Part of a small language model's weights.
Architecture: RMSNorm before each block, rotary positions.
Training: a variant of Muon for these matrices, 268M tokens.
Each number is 50 + 12 x the weight over its row's rms, rounded and kept within 0 to 99. Layers, rows and columns count from 0. The size before them is the row's rms in percent of the matrix's.

# layer 7 attention query, 384x384, rms 0.125, rows 60-63,124-127,188-191,252-255,316-319,380-383, columns 336-383
135:35 52 34 46 33 63 65 30 32 26 46 67 51 54 56 43 33 76 56 46 56 55 52 71 50 44 39 47 52 57 53 53 92 76 45 39 77 40 58 53 51 48 44 22 54 42 57 47
130:77 47 45 57 77 53 53 34 29 22 62 55 49 81 37 61 36 54 47 71 48 58 52 41 36 50 38 52 47 50 40 53 45 43 68 58 47 55 52 47 46 56 79 59 40 44 39 47
108:55 44 33 51 57 36 56 48 40 52 36 62 65 47 54 39 48 43 40 43 56 56 35 39 56 39 49 41 40 61 66 56 47 75 52 56 48 52 68 69 50 58 49 50 32 67 48 46
130:54 37 46 53 51 33 58 35 38 47 45 45 44 55 59 50 56 42 32 40 35 63 19 69 45 67 35 59 63 22 42 49 38 33 74 37 47 54 17 65 66 61 61 50 56 34 67 35
164:71 55 68 52 61 44 33 27 38 34 68 53 28 47 58 28 53 52 41 54 54 45 51 57 47 64 40 50 32 42 68 56 38 52 46 39 44 49 59 70 71 49 60 55 58 43 60 43
135:55 57 45 57 50 36 44 69 39 51 24 46 51 40 64 59 42 41 59 48 36 26 52 45 59 55 45 50 63 52 63 72 61 49 46 50 60 59 63 44 68 38 67 71 58 51 41 66
094:87 67 60 38 41 44 65 42 60 54 42 65 46 58 44 53 42 44 55 54 40 52 49 44 36 55 55 48 43 39 61 60 39 60 45 58 55 60 61 35 74 47 42 31 64 29 46 70
113:37 68 57 54 46 39 77 33 46 49 45 34 44 45 51 44 58 45 34 55 46 39 38 52 48 54 45 60 46 60 66 48 67 63 67 43 51 58 40 52 49 70 80 30 60 38 36 32
142:64 63 70 72 46 68 43 60 47 50 75 61 49 43 35 52 64 60 46 66 31 47 67 35 22 49 45 47 54 55 63 36 51 52 40 45 53 71 66 56 80 84 59 70 58 53 40 26
139:50 48 89 55 56 40 19 50 34 30 68 51 31 58 40 79 50 30 55 54 55 54 36 47 65 47 70 63 49 51 39 54 49 41 44 70 47 73 32 51 55 57 53 41 28 47 67 42
096:57 57 54 61 63 73 72 41 50 75 56 79 64 38 54 60 54 39 43 40 38 40 59 49 42 57 55 52 54 41 44 55 58 74 29 65 36 86 67 48 48 83 42 39 54 50 69 41
123:61 57 62 61 66 57 41 50 46 50 58 61 46 55 61 68 46 54 50 63 40 34 65 49 42 39 25 62 58 55 60 75 40 67 59 50 48 57 37 43 43 31 61 53 58 35 54 48
123:22 46 49 27 41 49 56 36 45 41 69 39 30 52 45 65 55 40 57 68 62 45 44 66 57 49 88 40 57 41 63 81 42 42 56 53 59 54 37 52 40 27 57 60 49 47 43 22
152:66 40 44 60 54 33 27 50 50 47 58 52 34 27 57 57 42 40 31 34 36 55 41 49 38 63 55 81 26 42 73 46 57 44 52 19 51 48 40 56 61 55 58 57 39 30 42 58
097:44 65 65 55 44 23 52 39 70 58 85 41 43 58 41 53 62 29 47 62 47 47 68 37 49 55 45 56 54 69 40 52 59 32 38 47 20 59 46 53 50 24 52 45 42 70 55 35
106:68 52 55 67 46 50 38 41 33 52 47 33 37 61 37 54 67 52 53 50 68 52 47 26 58 48 61 51 64 29 34 44 69 50 32 72 46 54 81 30 44 45 68 39 67 47 45 47
150:52 20 39 37 41 51 56 45 46 64 35 47 70 54 51 35 49 58 48 44 43 80 72 49 73 50 48 40 75 49 49 52 43 46 58 61 63 36 52 65 45 72 47 63 18 42 66 51
144:67 43 53 48 49 36 53 52 52 61 48 63 61 27 60 26 84 67 45 59 47 47 53 53 56 41 37 54 70 49 57 64 51 39 56 45 47 57 53 55 76 47 51 50 30 36 46 32
094:49 40 69 47 51 60 53 55 58 60 46 55 52 45 61 41 60 47 80 46 51 67 50 43 31 39 40 56 45 59 61 36 63 56 62 43 38 46 69 55 59 30 53 48 62 54 39 55
109:47 26 58 60 40 43 47 57 47 26 37 41 63 76 43 54 43 26 44 69 28 50 56 50 40 61 43 79 38 34 52 61 29 38 55 40 43 40 36 29 67 58 59 46 27 53 51 52
144:51 49 56 41 36 48 54 37 61 65 34 57 69 53 49 37 53 59 55 59 48 69 48 55 64 33 38 52 56 35 59 61 44 61 66 64 55 49 66 57 58 70 55 65 36 47 56 68
143:74 44 58 59 50 41 39 50 51 43 61 45 16 46 60 52 43 54 42 51 46 44 33 43 36 69 52 60 45 50 69 66 58 54 42 32 20 46 50 41 56 27 74 49 44 23 40 49
102:54 44 46 50 55 40 53 63 42 51 59 59 56 60 57 70 49 50 57 61 41 36 40 50 30 60 63 59 48 36 45 33 55 39 38 57 20 49 63 51 53 45 61 41 47 42 48 65
107:49 37 49 50 50 63 44 53 50 59 42 29 43 70 56 53 48 61 32 66 54 42 40 56 69 65 60 45 32 43 45 27 37 41 61 33 41 46 53 48 53 31 62 42 60 55 46 33
# layer 7 attention key, 64x384, rms 0.115, rows 60-63, columns 336-383
099:30 47 36 53 21 32 56 57 52 63 27 63 48 42 54 55 51 39 84 44 46 43 47 65 22 38 59 36 53 56 71 60 57 43 34 44 61 39 43 41 56 58 47 62 58 66 62 53
122:54 48 58 66 43 36 45 71 58 44 78 30 50 59 54 41 47 53 40 38 57 38 42 69 66 32 64 54 34 36 43 36 59 43 57 58 34 52 39 58 52 50 57 42 35 52 36 60
109:51 48 39 39 47 55 48 40 50 48 55 49 47 49 70 64 39 59 45 51 62 51 20 60 52 50 55 37 56 38 38 61 34 58 35 70 51 55 28 53 55 60 34 38 45 46 52 48
100:49 45 58 48 49 55 71 47 47 49 32 37 59 26 46 64 24 73 53 43 37 44 45 39 66 52 49 67 65 47 47 44 74 66 51 57 59 46 42 45 64 37 69 60 55 44 57 52
# layer 7 attention value, 64x384, rms 0.129, rows 0-16, columns 336-383
104:55 45 20 57 48 40 60 35 56 43 35 41 42 52 58 75 54 58 51 75 35 36 48 39 40 40 48 63 63 51 62 52 37 42 61 55 49 40 45 49 41 49 52 46 55 47 42 63
104:50 53 60 60 53 51 48 55 55 38 50 23 50 37 66 43 38 49 72 45 31 52 34 54 51 54 50 41 50 59 47 48 55 53 63 44 62 53 50 43 39 58 51 35 30 52 28 55
098:49 46 68 41 62 69 51 57 46 52 53 65 61 48 61 77 43 52 49 52 37 62 47 45 67 63 64 46 45 66 23 54 76 31 73 45 53 76 39 56 52 57 42 20 45 42 46 54
098:41 43 41 59 47 40 64 77 43 59 58 71 67 42 57 17 65 50 68 38 18 48 51 37 29 39 53 67 50 56 54 44 56 53 56 69 61 60 50 62 40 52 46 54 48 41 27 82
099:29 61 53 37 51 58 38 63 44 21 48 63 66 30 56 66 47 60 44 51 45 37 35 48 65 45 44 36 47 65 41 41 67 64 56 60 50 49 55 45 64 69 32 61 41 63 59 65
100:63 58 47 59 57 52 42 68 50 62 57 38 51 32 58 30 31 45 47 65 50 50 50 64 58 58 28 71 38 63 37 42 54 43 49 23 55 59 47 57 53 58 66 44 32 46 64 57
102:46 48 47 31 50 65 58 40 34 67 52 62 29 54 68 59 60 37 36 30 67 44 66 52 63 58 37 61 60 51 40 58 46 62 51 38 66 44 56 50 46 60 78 62 35 46 64 32
103:47 57 36 66 46 72 53 53 51 50 56 59 64 53 75 47 38 66 52 44 82 53 64 52 28 49 37 49 52 47 41 70 48 61 60 47 58 42 43 51 35 58 30 52 34 55 43 33
100:50 59 55 39 56 17 69 64 52 49 40 41 79 39 35 47 35 62 53 27 29 62 39 57 64 78 40 59 45 39 42 52 53 48 52 53 39 57 64 24 28 23 49 76 55 41 57 56
099:76 48 44 37 40 58 32 57 64 49 52 43 33 58 54 57 44 31 54 63 60 36 57 51 38 41 61 54 48 45 52 60 65 45 40 58 63 41 45 55 43 52 66 57 64 36 43 28
099:64 45 49 47 46 59 39 48 14 32 65 44 41 62 58 56 44 63 73 68 39 59 31 58 27 40 48 45 46 46 37 57 38 21 34 65 40 49 60 18 65 44 55 75 50 56 60 59
102:28 62 25 37 27 66 58 51 46 25 51 44 50 44 60 58 39 34 50 44 49 41 65 42 55 55 70 48 51 52 45 54 52 59 65 63 61 53 43 45 28 59 45 43 58 40 63 46
098:45 17 60 40 50 57 44 52 61 50 25 47 59 57 79 56 37 44 42 38 46 51 46 63 44 42 33 51 59 52 55 57 34 49 64 38 64 69 60 42 48 50 55 58 50 45 51 56
101:46 62 47 52 63 50 43 60 64 59 74 50 44 43 30 53 60 51 40 64 45 43 52 45 40 35 43 46 47 54 55 43 62 62 56 24 60 51 45 75 52 40 52 43 42 56 31 53
104:65 37 51 33 57 63 59 59 73 39 52 24 41 51 65 46 56 46 31 77 42 36 42 39 31 59 36 66 41 44 72 57 55 58 48 59 53 42 12 49 53 70 32 50 45 39 53 51
101:38 43 43 63 65 40 60 64 51 57 52 40 34 52 51 69 47 34 80 56 64 44 40 46 30 55 53 59 39 48 60 62 57 41 49 44 66 59 57 59 42 65 58 38 40 55 53 51
100:46 54 48 60 57 51 59 48 49 49 23 46 24 41 61 61 42 51 43 66 44 42 52 49 32 38 57 61 62 69 47 52 55 58 44 58 52 35 49 67 70 57 36 52 56 42 46 50
# layer 7 attention output (transposed), 384x384, rms 0.114, rows 0-16,64-80,128-144,192-208,256-271,320-335, columns 336-383
097:67 48 51 51 45 73 80 53 33 71 49 43 37 41 56 38 72 69 26 50 64 43 43 49 31 50 49 46 55 58 36 63 53 51 47 73 33 41 54 47 63 62 52 61 30 39 43 41
099:51 71 53 35 46 49 70 64 59 43 58 42 41 32 56 34 46 46 45 49 38 55 39 55 46 78 45 20 53 54 67 48 51 47 40 61 55 61 83 44 65 64 57 35 75 50 63 34
098:40 53 72 72 46 43 44 39 53 38 65 45 57 67 73 64 38 65 57 57 39 49 42 45 36 78 50 39 45 40 30 43 50 52 33 36 54 53 56 48 39 47 65 28 45 67 52 53
104:58 26 65 58 55 28 77 62 55 48 39 55 50 57 43 36 40 34 46 48 65 56 44 56 53 70 59 29 48 25 60 51 51 37 52 57 64 31 64 27 59 44 37 44 69 48 53 64
095:46 65 45 35 57 42 38 29 52 21 49 55 67 48 39 37 42 50 56 40 39 64 53 46 72 49 41 66 59 54 57 56 40 53 45 45 30 55 57 68 50 41 18 55 38 55 57 34
089:70 45 46 28 37 54 56 63 46 47 39 49 69 45 45 32 73 48 43 34 50 44 56 54 49 51 54 57 71 29 34 60 53 32 40 53 46 46 56 41 39 54 66 50 52 55 54 51
097:47 42 16 65 38 46 41 38 35 54 48 11 43 50 48 57 71 36 55 44 27 52 54 39 56 64 33 53 55 40 43 55 52 44 33 49 58 50 62 35 27 43 42 27 67 42 56 24
091:51 51 49 58 68 59 39 41 62 36 64 57 62 63 38 54 43 48 25 56 44 53 61 56 46 43 57 45 50 55 56 43 68 55 69 39 35 53 36 40 33 49 37 39 31 61 12 64
103:68 53 44 50 41 38 49 49 60 39 52 39 59 48 56 39 51 43 50 62 49 54 59 47 45 53 32 54 33 46 47 51 30 60 43 60 46 52 58 48 49 39 52 58 54 58 54 67
096:44 40 53 45 59 59 60 42 42 72 50 47 40 34 63 49 56 53 59 45 56 42 63 40 48 49 62 76 63 60 70 45 49 35 45 58 57 50 45 54 50 58 54 56 39 63 43 36
103:58 26 62 41 44 43 52 46 33 56 40 52 34 48 49 60 48 56 52 45 75 38 54 50 63 36 47 43 53 18 28 36 68 84 50 51 32 34 26 51 49 56 57 47 60 42 56 32
100:63 72 65 52 32 33 29 25 60 54 41 31 54 49 30 59 40 68 39 40 55 44 50 57 60 33 30 51 27 49 58 39 31 47 38 49 41 27 20 40 53 41 48 33 41 46 56 41
095:49 39 63 55 56 42 49 47 46 43 62 57 48 49 55 58 64 53 45 68 51 62 59 69 45 54 38 61 57 74 65 40 53 69 64 76 46 45 22 40 60 48 75 61 45 40 40 34
100:55 61 77 52 47 60 58 70 42 34 67 58 40 47 48 48 56 39 45 36 66 49 60 33 63 53 66 31 56 28 35 47 60 64 40 42 65 45 52 35 59 41 42 53 40 46 54 44
101:43 45 60 70 54 57 53 61 44 48 48 46 57 76 56 39 80 37 35 70 29 53 39 43 48 44 63 62 36 54 54 59 66 47 65 49 66 38 61 50 50 24 33 31 53 62 27 51
095:58 39 30 34 38 44 54 60 41 40 56 57 44 59 35 50 71 62 19 48 59 52 67 47 47 43 50 36 53 39 59 32 70 59 43 49 70 75 50 50 62 50 51 41 42 50 57 48
097:53 62 62 43 36 65 56 30 53 32 36 36 45 60 51 35 76 42 53 56 49 51 47 60 52 55 60 55 45 43 39 59 67 67 65 42 64 63 45 46 89 35 39 51 62 66 32 41
094:58 46 59 50 64 32 55 32 58 65 51 44 47 44 54 26 50 67 49 64 43 64 60 37 70 64 46 36 69 53 63 64 60 33 56 52 63 33 28 51 59 31 67 42 58 48 60 28
098:43 41 46 54 56 47 68 63 52 53 52 41 44 63 35 41 74 63 51 52 66 48 47 63 69 27 40 43 44 55 72 36 53 48 59 51 53 56 51 44 55 64 58 63 52 53 68 41
101:52 44 48 59 69 41 37 64 32 56 39 40 48 31 36 40 41 34 49 56 58 28 48 32 49 51 63 45 33 57 37 35 61 28 52 41 47 58 50 42 55 46 27 44 57 42 38 54
095:42 42 21 67 44 68 59 68 34 59 62 50 48 59 54 31 51 36 51 51 52 22 46 25 54 57 71 70 30 54 26 33 58 43 66 60 32 50 60 57 53 53 16 51 56 37 44 36
097:62 21 41 44 59 44 38 45 49 49 61 65 45 57 54 52 32 60 32 58 54 49 55 60 40 47 39 34 44 43 64 69 59 49 51 57 56 52 44 54 38 63 30 52 37 43 68 76
085:61 55 47 54 38 58 70 39 46 43 69 59 60 51 72 54 47 52 39 38 45 39 56 38 52 25 60 58 60 57 51 44 52 42 67 38 61 62 36 57 25 57 44 43 75 44 57 48
090:47 52 70 56 47 42 39 42 42 44 52 54 53 48 46 41 31 44 64 40 56 60 47 45 69 49 47 63 63 57 54 57 65 60 42 64 35 63 41 69 40 57 40 29 42 44 46 45
094:33 56 43 70 37 54 51 70 74 49 58 47 57 60 61 75 66 47 28 28 55 48 49 58 57 51 47 45 33 45 65 40 52 55 59 59 24 41 40 53 53 50 42 50 49 69 48 46
093:63 56 46 48 59 50 31 52 47 68 57 67 34 53 45 56 23 59 51 36 41 48 64 57 51 39 69 41 66 57 46 45 70 48 35 50 46 56 57 42 48 65 71 43 38 51 52 67
094:67 57 42 55 29 36 36 61 60 55 67 42 54 42 49 41 35 34 51 59 49 33 54 41 55 47 21 47 61 52 34 57 54 51 36 72 56 58 53 28 66 40 61 22 48 41 42 49
102:63 53 67 79 54 63 47 62 53 40 55 36 48 70 50 40 77 60 49 53 32 55 54 73 35 51 40 57 57 54 46 53 51 60 29 71 55 39 50 53 48 32 61 68 45 47 47 84
090:46 49 33 56 35 14 49 41 31 50 70 46 64 40 55 66 54 63 25 27 35 56 41 48 61 50 67 61 48 56 41 48 54 57 30 53 48 46 35 24 57 45 37 37 44 43 49 61
096:29 52 53 61 39 58 27 52 42 51 54 41 49 39 49 68 35 46 32 32 42 45 41 59 48 50 64 51 56 37 35 18 48 40 52 46 42 54 63 64 46 46 45 47 28 49 65 47
096:61 51 67 45 67 57 60 57 38 55 45 40 45 44 24 33 46 74 37 70 36 45 60 76 56 62 46 48 42 47 59 51 36 49 45 36 57 59 65 33 60 48 54 45 42 54 46 68
105:41 53 51 38 46 48 59 60 46 48 66 24 55 05 53 42 52 57 35 48 57 51 28 48 41 59 54 48 48 54 61 50 59 54 45 57 43 61 49 49 53 47 35 47 51 52 39 64
099:43 63 72 33 45 45 77 52 56 50 46 52 56 31 57 60 40 62 53 39 64 33 49 59 36 44 50 84 45 58 59 57 80 44 52 55 48 65 34 54 41 57 55 52 41 53 41 34
105:61 60 57 62 50 45 38 44 44 58 47 59 64 62 50 50 44 67 55 42 44 41 53 69 45 38 71 58 49 48 86 40 44 52 58 51 25 30 61 50 65 59 42 43 36 53 61 70
110:50 53 47 54 59 55 46 47 50 48 57 51 56 62 44 73 44 52 52 52 54 49 56 49 42 47 61 23 41 50 47 64 48 53 41 51 68 49 61 35 37 76 39 50 58 51 82 09
098:68 78 29 47 58 63 58 44 15 76 56 56 43 51 45 59 41 41 57 34 37 46 60 48 48 46 48 44 69 57 47 57 44 60 28 61 47 57 34 41 57 59 36 65 54 42 51 50
105:82 51 39 77 44 53 52 50 51 68 60 42 42 58 26 62 43 62 65 46 48 45 64 64 46 32 55 55 43 41 67 46 51 37 57 75 68 40 62 43 57 45 58 58 67 55 66 61
105:51 44 59 19 68 54 51 48 51 41 45 37 34 40 46 53 42 63 46 52 41 61 41 60 42 63 59 57 43 50 56 58 36 51 37 48 52 20 49 39 69 34 51 45 52 60 43 46
101:51 64 68 63 37 34 47 46 47 42 47 47 69 63 33 60 48 45 50 37 41 52 51 55 41 64 45 50 43 32 48 27 49 45 17 49 49 33 31 50 62 36 58 28 67 43 52 39
105:55 27 58 49 33 42 46 65 59 54 51 75 41 51 48 70 47 44 52 44 51 63 60 56 39 58 50 37 57 21 57 54 45 64 51 36 49 29 76 43 34 56 53 69 32 66 42 47
107:34 37 47 71 53 49 53 64 78 38 35 55 45 53 45 48 61 82 68 74 34 49 43 51 64 44 52 48 60 45 62 49 67 25 43 59 43 36 64 51 55 43 65 51 63 34 47 40
104:75 43 42 47 32 41 66 34 31 60 53 47 37 51 63 69 44 63 60 64 47 72 44 50 48 49 57 22 37 68 60 42 43 41 39 53 76 46 49 67 60 44 62 46 38 35 54 50
104:42 59 56 40 29 58 50 31 40 43 49 57 39 62 50 70 40 49 38 62 60 37 50 43 66 46 53 55 20 60 60 53 40 66 59 54 45 54 62 69 46 57 27 46 58 56 11 29
101:34 62 51 63 54 44 53 38 54 38 20 33 56 54 55 51 57 59 37 46 61 59 34 38 76 46 80 33 55 55 45 52 42 49 69 32 50 60 46 52 74 59 47 46 67 57 65 57
092:65 76 54 58 68 34 63 60 67 52 56 55 41 57 64 48 50 35 23 55 50 39 51 40 35 67 58 33 32 48 58 37 36 30 60 42 65 64 51 59 58 74 61 57 39 56 38 43
098:57 50 27 21 49 78 33 63 47 52 50 28 38 59 66 42 67 43 55 60 50 56 32 60 49 62 39 55 62 41 50 50 45 52 58 48 24 58 70 53 59 51 48 49 40 58 51 59
107:47 54 42 45 41 75 68 46 44 63 62 66 46 43 46 56 48 54 65 54 59 49 42 70 53 50 85 31 43 45 45 69 49 51 40 44 47 59 41 55 44 60 44 43 45 84 55 51
097:48 32 63 58 44 50 52 54 61 59 56 32 61 61 46 69 51 54 44 37 47 58 58 35 48 40 56 68 68 68 56 45 65 44 56 40 64 60 51 62 54 43 53 44 52 52 63 54
105:64 23 23 65 43 51 50 56 54 61 45 57 36 46 42 70 47 43 65 46 57 35 48 47 37 48 62 31 72 54 38 46 46 53 33 46 47 56 56 51 39 57 73 78 36 61 45 46
098:63 68 72 90 53 63 49 49 47 55 43 54 46 75 57 36 45 59 22 53 60 67 29 50 33 43 59 50 42 31 34 59 60 54 51 45 73 32 52 51 47 50 34 30 69 48 43 63
105:47 25 29 65 51 51 42 48 56 55 51 38 53 64 55 42 62 58 38 61 76 50 44 34 42 52 34 43 48 62 80 55 50 54 47 55 63 57 66 43 48 72 41 42 40 66 46 47
100:49 41 48 45 39 62 47 62 45 48 48 59 72 63 43 54 42 32 52 51 47 65 47 64 69 75 55 65 72 43 62 52 57 64 80 69 62 73 62 19 35 40 44 54 69 52 54 45
098:51 34 58 35 53 65 45 60 49 65 34 52 73 62 46 62 56 15 52 51 44 23 50 47 47 75 47 60 73 35 37 47 43 27 61 43 30 39 63 54 49 25 41 27 40 43 54 45
092:58 50 47 28 56 64 54 49 55 64 49 56 52 42 67 48 52 49 35 61 57 64 45 65 68 30 58 42 54 48 22 43 57 54 25 58 32 44 46 60 55 46 61 43 30 45 60 47
099:42 69 22 38 44 46 54 42 54 43 47 49 57 52 53 60 63 64 39 57 39 20 35 41 44 46 58 32 46 43 51 66 30 50 60 56 40 37 66 34 71 53 58 40 38 58 75 51
104:25 33 47 46 59 66 48 41 36 68 54 62 25 40 63 53 42 49 46 52 46 28 55 57 57 51 53 58 59 59 27 58 48 39 61 57 50 45 63 44 54 52 51 39 48 52 43 44
094:47 74 45 48 77 61 55 47 54 32 43 43 57 54 28 56 47 41 64 33 59 37 46 46 62 79 45 62 40 51 72 40 24 35 49 59 48 35 24 51 68 39 58 64 60 39 42 49
101:53 95 56 44 53 33 62 51 33 55 59 36 41 15 63 56 50 67 30 59 59 75 50 40 48 64 61 47 59 44 37 38 57 35 35 47 68 45 19 50 52 52 40 56 48 63 57 57
113:47 29 61 48 40 69 38 55 52 60 57 46 55 56 48 37 44 38 46 52 51 62 35 66 45 55 51 72 64 24 47 44 48 51 63 59 34 70 59 60 60 43 61 46 48 59 26 59
104:52 23 48 54 36 66 44 43 49 56 49 47 58 33 49 60 59 45 58 63 37 37 42 50 42 47 50 50 75 50 55 39 70 46 44 38 52 62 49 53 37 50 52 33 57 43 55 62
106:36 33 56 27 60 51 49 42 27 41 53 62 43 45 65 62 37 51 44 66 51 42 52 61 50 30 60 48 67 51 63 54 46 51 38 53 39 31 60 49 48 51 58 57 40 38 48 39
099:29 48 57 37 40 63 47 58 47 62 49 37 53 44 67 49 76 39 62 39 61 46 66 55 56 53 42 47 40 57 45 37 53 39 62 57 44 67 51 42 60 35 61 72 49 63 44 30
102:59 42 50 57 53 56 78 48 71 58 25 38 37 38 42 50 48 42 52 70 58 66 51 52 33 57 51 63 53 55 50 63 66 65 52 47 55 58 18 46 58 37 33 45 51 71 61 63
093:56 79 60 45 63 26 76 53 55 42 40 52 58 49 60 42 48 32 27 43 57 33 57 26 34 42 58 54 28 56 52 48 59 42 47 51 36 59 42 36 60 63 57 48 59 68 56 49
098:49 47 39 45 47 35 58 46 30 36 51 64 45 47 56 69 50 41 40 32 27 54 48 50 56 51 61 42 55 41 42 34 39 28 55 70 45 51 33 41 29 71 59 71 33 56 70 36
099:34 53 53 51 50 52 61 45 69 53 71 54 55 53 51 43 38 32 58 45 40 48 70 35 76 25 53 61 50 51 52 51 37 34 46 44 50 46 65 52 45 35 54 50 62 55 39 35
106:34 62 63 60 56 44 46 30 37 47 59 40 42 13 47 36 47 42 59 58 37 53 57 45 71 63 50 71 61 64 46 38 45 38 45 43 36 36 55 48 55 48 52 50 38 32 74 53
091:48 59 62 30 62 37 49 60 31 59 29 48 50 11 39 50 34 50 51 35 37 46 41 47 32 34 62 52 48 72 53 52 37 53 33 45 58 58 58 51 42 47 34 37 55 55 64 66
095:52 70 47 46 44 44 49 66 48 48 53 32 52 45 58 36 57 48 36 59 38 42 37 59 43 82 29 66 50 47 35 41 49 38 47 43 49 37 48 68 56 55 22 44 44 51 63 59
097:58 55 49 73 45 64 36 23 61 23 36 42 28 44 58 49 41 56 37 47 50 51 23 54 51 29 58 51 63 56 24 36 47 68 59 49 53 41 53 49 35 30 54 27 57 32 38 61
094:42 58 54 32 50 40 62 49 54 54 48 47 44 54 44 51 44 76 75 63 66 57 57 59 53 52 52 55 44 53 56 48 74 47 70 58 41 77 44 71 48 59 51 60 59 34 48 41
098:48 59 55 49 52 43 47 48 50 61 53 53 53 54 49 44 51 30 81 48 70 49 69 40 47 43 58 68 57 41 45 29 50 54 31 33 42 67 55 60 58 69 48 65 49 49 69 59
098:37 56 42 48 49 76 62 64 49 61 48 53 53 47 71 38 51 63 61 63 48 67 58 47 46 27 35 74 53 43 51 52 49 68 66 42 42 57 46 51 58 59 60 63 37 43 44 41
106:63 46 49 60 41 67 91 42 56 47 58 45 72 51 49 31 36 56 42 46 34 43 65 41 45 56 41 50 48 50 31 38 45 43 56 34 60 55 31 74 59 50 43 47 28 37 55 42
102:48 59 43 49 51 46 66 26 56 70 69 64 48 81 66 45 31 49 49 63 61 52 71 38 31 34 39 48 31 53 54 41 50 76 63 66 63 41 47 59 55 37 41 60 24 42 35 39
105:50 53 39 43 65 47 41 51 49 47 59 35 44 64 49 62 50 48 59 50 42 29 38 62 48 70 31 43 49 55 34 57 43 52 32 43 30 41 49 58 42 51 56 27 63 57 56 50
092:59 43 72 36 52 23 59 52 49 57 47 50 59 57 50 48 58 58 63 40 67 53 63 59 49 57 33 43 58 42 77 41 33 48 57 66 50 47 29 60 40 25 57 63 62 26 68 39
101:69 57 54 61 68 50 26 66 34 40 68 53 49 60 49 31 31 50 68 46 45 51 47 74 66 70 65 64 33 48 52 69 51 48 31 54 39 63 33 52 50 40 40 70 65 40 50 54
098:28 70 50 52 48 64 51 71 45 34 58 57 49 34 55 60 59 47 60 78 63 56 56 62 42 48 55 69 25 50 73 44 45 60 35 55 49 40 42 63 62 37 38 26 71 66 44 53
104:31 44 51 52 44 50 62 47 42 45 62 83 54 34 50 56 27 47 46 44 43 48 62 29 50 58 52 42 37 69 55 43 35 75 12 55 47 45 64 59 54 68 41 50 60 38 37 42
100:59 32 49 39 56 59 38 47 72 73 28 39 41 71 57 50 62 45 50 36 57 63 55 46 45 32 73 73 69 48 44 74 42 31 71 42 45 41 41 27 40 52 38 65 68 39 61 51
106:36 55 50 47 49 55 48 51 54 52 47 53 44 44 40 38 60 75 58 57 36 57 52 66 63 42 51 35 46 50 36 86 55 50 55 37 67 42 40 42 41 38 22 48 46 58 35 76
100:68 48 58 48 57 43 48 57 51 69 54 53 31 60 36 71 26 59 44 55 64 56 27 65 51 66 35 39 30 59 64 36 53 77 48 67 32 41 33 59 56 52 43 60 30 39 81 60
096:67 48 46 55 59 48 63 64 48 45 36 49 45 52 45 61 72 38 71 60 53 45 39 46 46 57 36 49 46 64 58 33 27 51 57 45 54 59 36 36 57 65 46 55 54 61 42 43
112:38 42 35 41 41 44 70 52 47 54 48 70 60 43 54 40 66 42 77 53 37 37 71 36 47 40 32 45 70 35 36 14 40 50 54 45 68 27 65 44 62 38 38 57 40 58 42 64
106:47 55 52 56 51 57 45 65 49 59 49 48 32 35 55 54 57 64 58 61 71 60 53 47 74 51 67 37 48 57 67 73 62 50 42 77 41 79 53 40 45 70 70 53 46 42 44 47
109:49 28 48 23 54 41 49 59 44 33 32 57 66 59 50 53 37 57 45 52 49 52 41 40 55 80 45 67 71 39 44 46 38 40 58 41 55 44 55 48 60 73 40 46 42 39 60 54
101:41 55 45 52 42 55 61 46 57 40 45 42 51 62 43 51 79 56 58 40 25 49 65 49 28 55 49 52 71 61 33 41 47 52 49 52 21 79 39 53 35 59 52 48 57 53 51 57
099:45 39 49 61 67 48 35 72 54 49 56 47 44 40 33 65 75 61 54 45 45 46 54 43 59 45 59 35 53 61 41 51 52 30 54 38 36 56 63 42 39 71 38 50 33 61 25 63
112:34 65 41 35 65 72 56 50 86 55 44 66 74 31 50 37 45 54 56 59 66 44 58 46 81 42 55 64 56 56 41 64 57 41 48 51 55 47 32 53 69 38 45 64 64 42 46 45
113:70 76 55 37 40 41 44 37 33 44 58 65 45 57 41 51 44 38 43 44 72 58 35 45 33 43 55 38 39 54 43 52 34 77 41 39 37 63 57 57 45 61 50 63 56 63 59 47
103:53 51 52 49 65 40 42 29 55 40 28 77 50 51 52 37 57 51 52 33 57 44 46 25 56 48 72 45 61 51 29 55 34 62 44 52 49 47 51 53 49 59 26 58 43 41 63 41
103:39 53 41 32 75 47 36 44 61 39 46 46 55 47 35 33 52 42 53 54 24 47 29 51 48 55 59 46 57 55 58 46 39 62 46 48 29 44 39 58 45 66 44 53 28 59 58 48
106:27 61 50 52 39 59 36 82 55 42 47 53 40 55 34 47 48 52 59 63 48 44 40 56 29 67 44 44 42 37 32 70 64 70 53 68 44 45 58 66 37 68 38 40 27 45 56 35
104:52 41 40 62 43 63 31 36 44 46 54 48 48 42 49 51 32 60 59 47 43 53 43 46 55 56 49 62 65 64 66 59 44 59 33 50 45 58 57 45 49 43 62 50 57 65 64 54
103:45 62 45 60 57 58 41 37 51 61 49 60 58 23 44 69 32 48 63 52 66 22 58 42 55 53 62 31 38 48 31 43 55 51 44 55 71 37 58 43 36 61 54 34 37 33 44 38
104:43 36 31 46 56 50 50 50 43 50 42 35 54 82 61 30 53 51 53 56 58 57 70 51 43 49 25 46 52 43 62 41 48 43 66 45 52 64 57 20 57 29 58 41 51 43 39 43
101:33 62 51 51 51 35 28 38 69 58 37 58 49 42 49 39 37 31 70 49 50 40 35 54 49 49 40 53 24 41 51 37 52 54 72 53 39 30 48 61 44 41 44 44 26 28 50 52
097:43 45 62 51 32 54 37 29 40 41 47 43 53 60 29 48 58 72 28 59 18 68 54 49 49 43 58 63 39 36 52 50 53 32 74 65 48 56 25 43 43 72 51 41 64 37 50 49
111:38 51 49 53 64 56 63 62 56 57 57 47 37 40 73 62 52 61 59 30 55 37 47 61 51 72 63 30 48 51 38 60 44 63 54 51 38 60 80 53 66 59 65 64 45 54 34 44